config.toml
d_model = 224
activation = "tanh_gelu"
norm = "rmsnorm"
norm_place = "pre"
attn_scale = 0.125
init_std_o = 0.00369
optimizer = "muon_variant"
lr = 0.00361
grad_clip = 1.0
schedule = "wsd"
batch_tokens = 131072
seq_len = 384
train_tokens = 694400000
Each number is 500 + 25 x the weight over its row's rms, rounded and kept within 0 to 999. Layers, rows and columns count from 0. Numbers have three digits each. The size before them is the row's rms in percent of the matrix's.

# k: layer 3 attention key, 320x224, rms 0.0906, rows 279-319, columns 168-223
# q: layer 3 attention query, 320x224, rms 0.094, rows 280-319, columns 168-223
# v: layer 3 attention value, 320x224, rms 0.0915, rows 256-267, columns 168-223
# o: layer 3 attention output (transposed), 320x224, rms 0.0795, rows 256-267, columns 168-223
k279 097:549459520496447479519521490507508497481533504499559499490508479461499501512538508509544528486518515440536523472478518475512502505498484494519536499462501486503526514505
q280 098:491492464474451519493505480504478477477507473523513513505494522507507474468465494528494484544520518476462448493519481504501487535491483467434528496468509464493550477507
k280 098:477504461475528515501476440504478495492517512514539506534502476503492477473483486488471514476480505464492509492486497500468523512517524448466520457523407481505549468485
q281 104:524505477531490461524497506487519466498476536491540491497476518486496508504515492491504471518473457461500509513491482484508469530499512505475468489494526530541521512513
k281 101:547548519518535531529460519515504526483492507444476512481481480483510476492495505448480533488475511455569511534494494471496490478507478493480523526536516498501493504502
q282 095:500508539487472478510473504463491483508476553553488466531489550512472487449433506492484536539476463534496508529514482471517501495500517517501497497488518479511501475465
k282 096:486492524474507460539489508537507495494529508515495486496482548528533528490540497505545505506562523521518526462493545502510547474499495462496510522470499482478478541532
q283 102:541476523481507559546503504544484512461465527473496480461480506485495491510453501483459498539505527481488527477525508503488508475512524520557461501499488514483504472442
k283 104:539540499498461492504510469525481504462481530494504527463494515525534509490496494475458483473542502508485488431536501483510477500508501485531473521508503478495502475507
q284 097:514510506529501467471563486495503562494531485493513495518501498497523500500490473490497495521472438465423488499499500524525472495514476474542509541465486495479488506475
k284 095:495476458510513503515504487494511473540486517469536530494480499518491501460455485512466467509492495491497521498496470511485522489531552517538507501510468509482502473503
q285 101:511534492489495507485509507495461460480482516552512508513521478462512518487481526481459500543520459512481507501567508474473500521441511475543510470486507493524504503511
k285 103:518530520545549514521484531503477452552481507507473513557538505487490485479477458474490516503505517521456502511541516520487538480483511512500468544532479502511425499508
q286 098:518465490525513519498492508472490514517506461527552525558468510513486534472493479522484514491518464507467499482449506454484515499529502513559474532522480519502438536479
k286 103:523461532520485479487525486488526498503495457532482514465499487512478493495509528530507446525460512495533489542516528513509459481512492530534495463512495533532465467471
q287 089:525503481481486493535503552513476511511505493463541514530510481516511478537538532472510506497478504491563508522472466495488485520498499493495538500424485483489504510480
k287 095:488510496475501508505489515445497498463518495483527482508493515499467505482545519501544544483500497467489488484481485487500459502526509505474500507504469480521519501495
q288 103:463490503505482495469499548458497511505481517529480505504460489475504555463462480467462542469495524499510485515482525498534463514527508496472534546496538536474500499529
k288 104:494505555456474509536499524499476481457517520523480452487529512529522524482517526498524506486541521484523509505495502545497519472477479480466488518506529494529514541454
q289 108:473549490460535495513531512513488470483486482512521478494488497489528489538487471447495517502484520482505431455462532521497499503498492508492486521501503475503519468471
k289 103:466500476453477510470516524475460511505490462540474479516518496497492487497539493485482506512526540510466476507503509496472508487480521499505532551510495528516493507523
q290 101:487495540511468539493515529523533499557550491531487510513525450534494525459486520500467467484526536552523494484515471536514500495498546480486473544455466522500458507514
k290 100:472500487482481500472505492554529514524490500453493498498515499502498508465477474545547505509503480514501494513502500476449478534479509480537556511537507468481520511475
q291 097:474544508501445514519503481524503466502534476480460479469518500526510490508503484484479491525505478528447478497475461509477546502527527536481522491495478497513486474473
k291 099:524463433503506495518488493505442502481547460493515464478464509515489524469508476504481520514520470497512493492522485541483524503558542524495483540535534529514509480518
q292 102:472511497486500511557470479484459527523485482501525483500478503480521466477541475547529509553435535512508514490494470470496483523551501511476510527515543518505499505539
k292 101:475499517477529496548513467539524566481553460485515497447488504491521496482559501478512530475493510513549529516443497463463500473508502456475492482498500503493492543483
q293 102:526540468512484521492498510520507518468492507518498493516483504487523517490471514500524519558494524466522506504488514500481461542530445492475494474444494527506506495495
k293 099:483506469501508470506496511495492467489531499515529499517518522490456524511501518470543495458507468480474561488475485502519532509480525530517454500473508531535488537497
q294 098:491475479488508502520491485526557519495470484480476502531436486517537516510466469490487520503548500482516527516508499499505447482527494495470530500513492517501468488483
k294 095:498510507463496480494490489477510459482514491482490473502569515522478480535487474510486512510524540537525498504478511544493490558475502477490522517525488486539542533496
q295 102:532521473516489499507512562523481529504447525489448529465512482455492453470501519502478497500500515495484490505494504529466457521492441513533443507510531531484514509505
k295 098:501535495480531500497507504458542492489502508523532555509470475479512531504514492489520515481453510453509504465495474516532526511490476507507482555496462505489500490476
q296 104:513549462516498556503501493495553492539482520529481512453508496534476495476460495510516511453502483527533497448487506520483475498474508564477525497511450509479531517503
k296 104:481485472480512485513514534452501531477499471509492473476511502468478473471465507510489459502469548514530469472494523502520501525500471512491525491533471518517490495526
q297 104:483534484526521473526472551496525498529448525494536532512571500510470503493466478521488525484556468520501521470483494499483483525514497490518531473468491537475525523466
k297 099:484474496504519505517511465478489513475553523521502508439494507476446492494503522500541500521512527536515495507493462471516532540523482523522491448459463504485505492525
q298 095:501487485481484497510475508483497507464522510528492463484476477539493499517554576501515473487510471506491528499549529501463517475492529508512535492533479463500507484501
k298 097:548478498504527482483512508522520532443473543517481475502503494517519523476558513522510525532501520485515526505457518481471485475491469496468495510469486462498528435465
q299 102:487480492439456501453507463508500460518465455514484468530516491507483549515522512511486490455540512507501543481505491489509501531463477501510489522502522537463503485489
k299 100:503479498523507482477511469512483481490499510490512554472511500501455479583475471489485501519556477476474474476532472523494476523466485501473536462529498471507543490546
q300 098:495534465476485482485506490503461493481462509502534509503491506534500528521473507510515474532456511508509549501496540465535512492508529504492546527493447502487547479491
k300 100:512512493508504473498516517461519544494471503516497473508518524497522450515503521499514515495540527492474485455544470530480532528529519479471522504509480508513506497487
q301 099:496546542494501515447452457494499501527511550464453484503484470511518487515540527504513464461471502519500529474466456491488499518511485480509498537511509497537467453482
k301 102:531514502462488490521483543524489546500524489449524496451518485475514473535528483532506453511535510508510469507477492480477497497499499548525552538512515539535524488487
q302 102:535453447520468514517485494463473482514493513478561489508478477506467506500524515501510513548501472498544509453509566517519517501487505471508464488483530484523521515451
k302 098:546478529518495524490506482521528480509530509529509475526498543518508501554518485499488487504512502453518540506509489469480502514507511527452541521489503483547523459492
q303 103:476517478455506501528520531484486502503508512528524504491496541505508465463498481515484527479507501491530470508478496454517554478496535528514564453498522504469526489517
k303 099:508512526471527541488504497546494475529490469455526415471525498454513494483508506470507471514508508500507485511485511514504533473543499538485551488478511478518516446496
q304 105:515515445479504481467497531460556501525523466542495499480476462552500527503485458513533499518523515519536512485520490477523492506507487525509459523518532493492511542459
k304 107:528504497487448473478506431508455472551478512506485488513524495535524496504535548536403504537483508499462513480490492483479499474520456528498461504501510536454472476452
q305 106:535495507505498447502488497506488470494523487518487486507482538517482546475504465526518510499491540491475527493496504504549525501480470470520459520502505511522449534478
k305 103:513487508538475468452504481513484521494501495474501507482527538501459526510511559525516483488453460471481518486492426513516476516471503491518488503495473495497537479452
q306 099:469489484528541485501468512500497511528493490484505513484535485526488487510483515486496507504477496485473504501501478557483474506538464516482498474499472516499527484471
k306 102:478511492509466512468508500446526496464500511506492495497452520507504466509532481492543505525479452513498520539523529472514516513545526506472455511557487534519501533493
q307 097:507517499485473534498470462493490505497504541516472504511492518475499507481518506492495540504524549485533516512533518513469518515496517488524483517517470478511486540486
k307 096:476511520522511469496495577520526503491476466480458520522512459505526495475519524518507492495546453564454505506483523502476531511534494484516493503476529509531488499499
q308 094:492492548445477482526448489483468476460524501513490530532511490538530512482491498506516480515483488431459520469527508503473523505519511488497510499510523535497510505497
k308 093:467497484520522504481508510497515432485537487475477484449515533561509477520517470493535499494487509499467503463518483473515529542512463493516526463511500511522495477483
q309 093:496487515492440541503482544457490470452485472486500497523489482486550483505522465472488518492467491492500507528486462499480481568500558475490448510539508544535529494495
k309 095:516472528500495487539539460534475490492561496517481510519518520480488491504505532510529507486480460481475536515543482532513556462448473442489523496477447520543495490503
q310 094:522474528521541478548488480480528528499499507491525519478489535483497508499523492446488455542496498477502532510504485524521478494527483544551493518514478479565501508504
k310 094:529470526505539525522528513541521494498485522505469509471458500508514492505491497481537515489471466508550446536507461527562497518487505474479522455497483506488467488530
q311 097:506491464511510542486489440531522464549528491507531447519491533479441491482450515539476505502507519520484470458517515509474457542501494507532516449487522516473515489484
k311 098:466496489510503529518513523518493493465493501503536438520509526462483451516476472499462524507451506472480558506517523516504484499513513505509501459486502493489448491525
q312 101:467510474495509486498463518514568513519490511526540503498482513521546471491469489476475504493535538481502475449459509523474519540493557463462471490503472505514491545541
k312 103:509506488441490509502488520448477546496513503560516522508500479537465472476503462471524475552483423505539483516479484501522465504522473510516523498479465567515473508483
q313 097:514513469465481519535538528509470488491526483472493479496503538472542475530482498503530514497499511525498493476520509492484474458543526527484521495482483571495505518501
k313 097:441538519502510496453497479466497492490499480496489504516526475503511483508494461471495504527521507506432484511539484512533516486487532486511490497487515502545506545507
q314 098:507472506514493476507543529515503514500504479483525516502475530541498487522518521447510485491496510496491517507499538541449533490531480539488532460462502519499534502486
k314 099:505552468476452492455488474518516469508529516484480499462482451482494493486527504485495515478464477494485490524514498520506519513501495504474470459501491486476509516522
q315 101:530507501478539517534516539525500506453492457529512499484471523487499495493504478499510522508537523524502536540510431532492509498480520491466494503458477500472501511525
k315 100:519496512459509537480479492518493497486518543512515468483456495468441502523518475503497501504512472496506475519508498474538564464491452527482498489478508520511505501479
q316 106:494494520524500522487490526503478514491504514505501486505500466476536487519493487490530520530522484496470495488493492476489497475483510547479529516503513474496452503517
k316 108:501500494494532523513522547504510498495480522494498510478504489500516506496525450517463521508492488548481478508492524543508498502511503492549424498472467479464495479498
q317 103:490496475528500481485445518467549503491488509512444487525489494539537462478482471479463491495500516535504471495546513480488471498525499496499542503489498503491492527518
k317 098:507480511428495509512514532500534472527528532475461481494489474463524490480499504498504491504498481470505465513509527470564533522425438511497471537506485510449508505510
q318 106:517489504481475472491512480517456544485497480532454520511533490491519520495533523513520462550527500502517499482475497504511492491468516498506520534501486504501494506496
k318 104:510554518500541491477552530544500500507458467493508500482491505503481489503496519496518485530548529505543499507493516457462524512512517547517544537536477526493493466471
q319 103:530504574484520468515512479491523518502524494532510490486507523528514529503531500490480510521518523495486497547463483550544485497484469472512508505511472476516545496457
k319 100:500478505495493493531555485539486460506544569490471532506498489485545499520495521487463488523514497526488512478504517558522497510475565489502487501470509491472508483490
v256 095:504495495523497488519505472523522553429501514533504503495473478509486489515494501488484479544534488491466464542494509500533472530460519498523525483554527522518510440497
o256 096:493519518520496515464488531469479481537487454503523499509476504517528537498502532534494497493469470491476522479491518479496499502506537477453491461463474508536458543516
v257 103:486547518513560495482500464501487498516510497508472533489501507512475477525496495490493505491468510499463536538536528539480455520506491490457480541517517533506489484524
o257 104:501462473495443526502477521515477521490497493524514476499478469472503525478507542521522520530499475483524512481490469473472536499466487495570487459448489481522513527470
v258 100:491508499530464482519470472514517508523523499492498486472520482504481454496482526529495520500512537506513494498494526487492500522484442507464535518492490496470443505510
o258 103:504473456493519498477496542445524498529499548540469542494512511490508530506562496472489451500500494486449518501510467498509502483464563501524457480512515517539547506499
v259 099:524478523466462468513505498529510484495525521500510475509461501522488500513502517457502509487491471517508487527517506450531532546561500508522518504522528522509528475552
o259 099:507534473560519478503515499504474524524494483498508508493525453468515474473499495549471511471531531477480538492481494547509505475469472499526509458525474489492450526466
v260 111:484525543508484488530518537502485506518480556516522520528536514471508507490526503532503549493495517474495478501499445512520567505507519484490497497524441522508443454513
o260 108:482500475496507510468467502503538481509462462494477469513486535512449491491491474504491499493496470517509511546492530516519463524551480499524510494516498440481556496516
v261 108:482465516478517513457491499509498537457471499514495536498452518483469528518471503494473512483437470500509475496465521487493482509540496470511543476537488525470542495552
o261 103:539523508499519489540488473498491491510508498492507445510489482487538489487516523492531484552514524516527526528485468464483477514446536530499448491473513523521481516481
v262 106:479511484483549549480466499429521454509514484502539459504543497526523469495513482512490493516526499471503503513504517499492505520492500499479494487490529521481482498541
o262 106:510493533513482489531517493547490505502510504502480540496506487469496518531497522494489501482454502530523521491506504518484478488512491534514519522489492499509571478447
v263 096:517531523513539516532484476517489466515496461550515490493488430486472502537488525527492488512473460524468478482505477491522537489473516485513477489529504470538463463466
o263 101:492503470489503482480503506513548494496499526420487480491491542539517491513505464508486496465480489497492495510450528535506475500533492538511496509495509502480500512542
v264 100:494504504496497506457540510526493512474476496474505534508524485486506539497506516498514432493539508484489500521544500473480468438483452535515476519512527531529494492513
o264 103:500510508483479456509444495491488551489500522525521484507482501512497513537473493510503543479502469517533510529484465513505524528479540505477500495482479448477474503529
v265 098:494518491494492519498558499477520426513488524515529504477445522508522505511521499461531522468478500566465523505499536481496508495489532479493549457508524503461521519486
o265 097:519508507545502507532480475497468486476521470485491508518538471530508504456467515550536483495481489449519436554496436512525507483563481521510490527499471520489470507484
v266 105:475450481470488512460493500432507460470480506486504488499528486481444504474449511460502502537503553534476456500484493503539457525490492547487528495516495472496475499512
o266 105:500503556531540472544520527524451516499546497498474519512480468492573512545527497485505506512517499465501549521507519503471526460540510490491450494452500515493501465485
v267 110:539517526513482471471535486466485510489482503489461509507498480527521499467490489472499490488483492512490501491484511555492503529525525509483466514510544488540529527510
o267 111:460491517476517522504478482515509492482481503508523478466486532479484493492509511538480521525535535473497520473493524446525522435488463490457522489485475514471491471477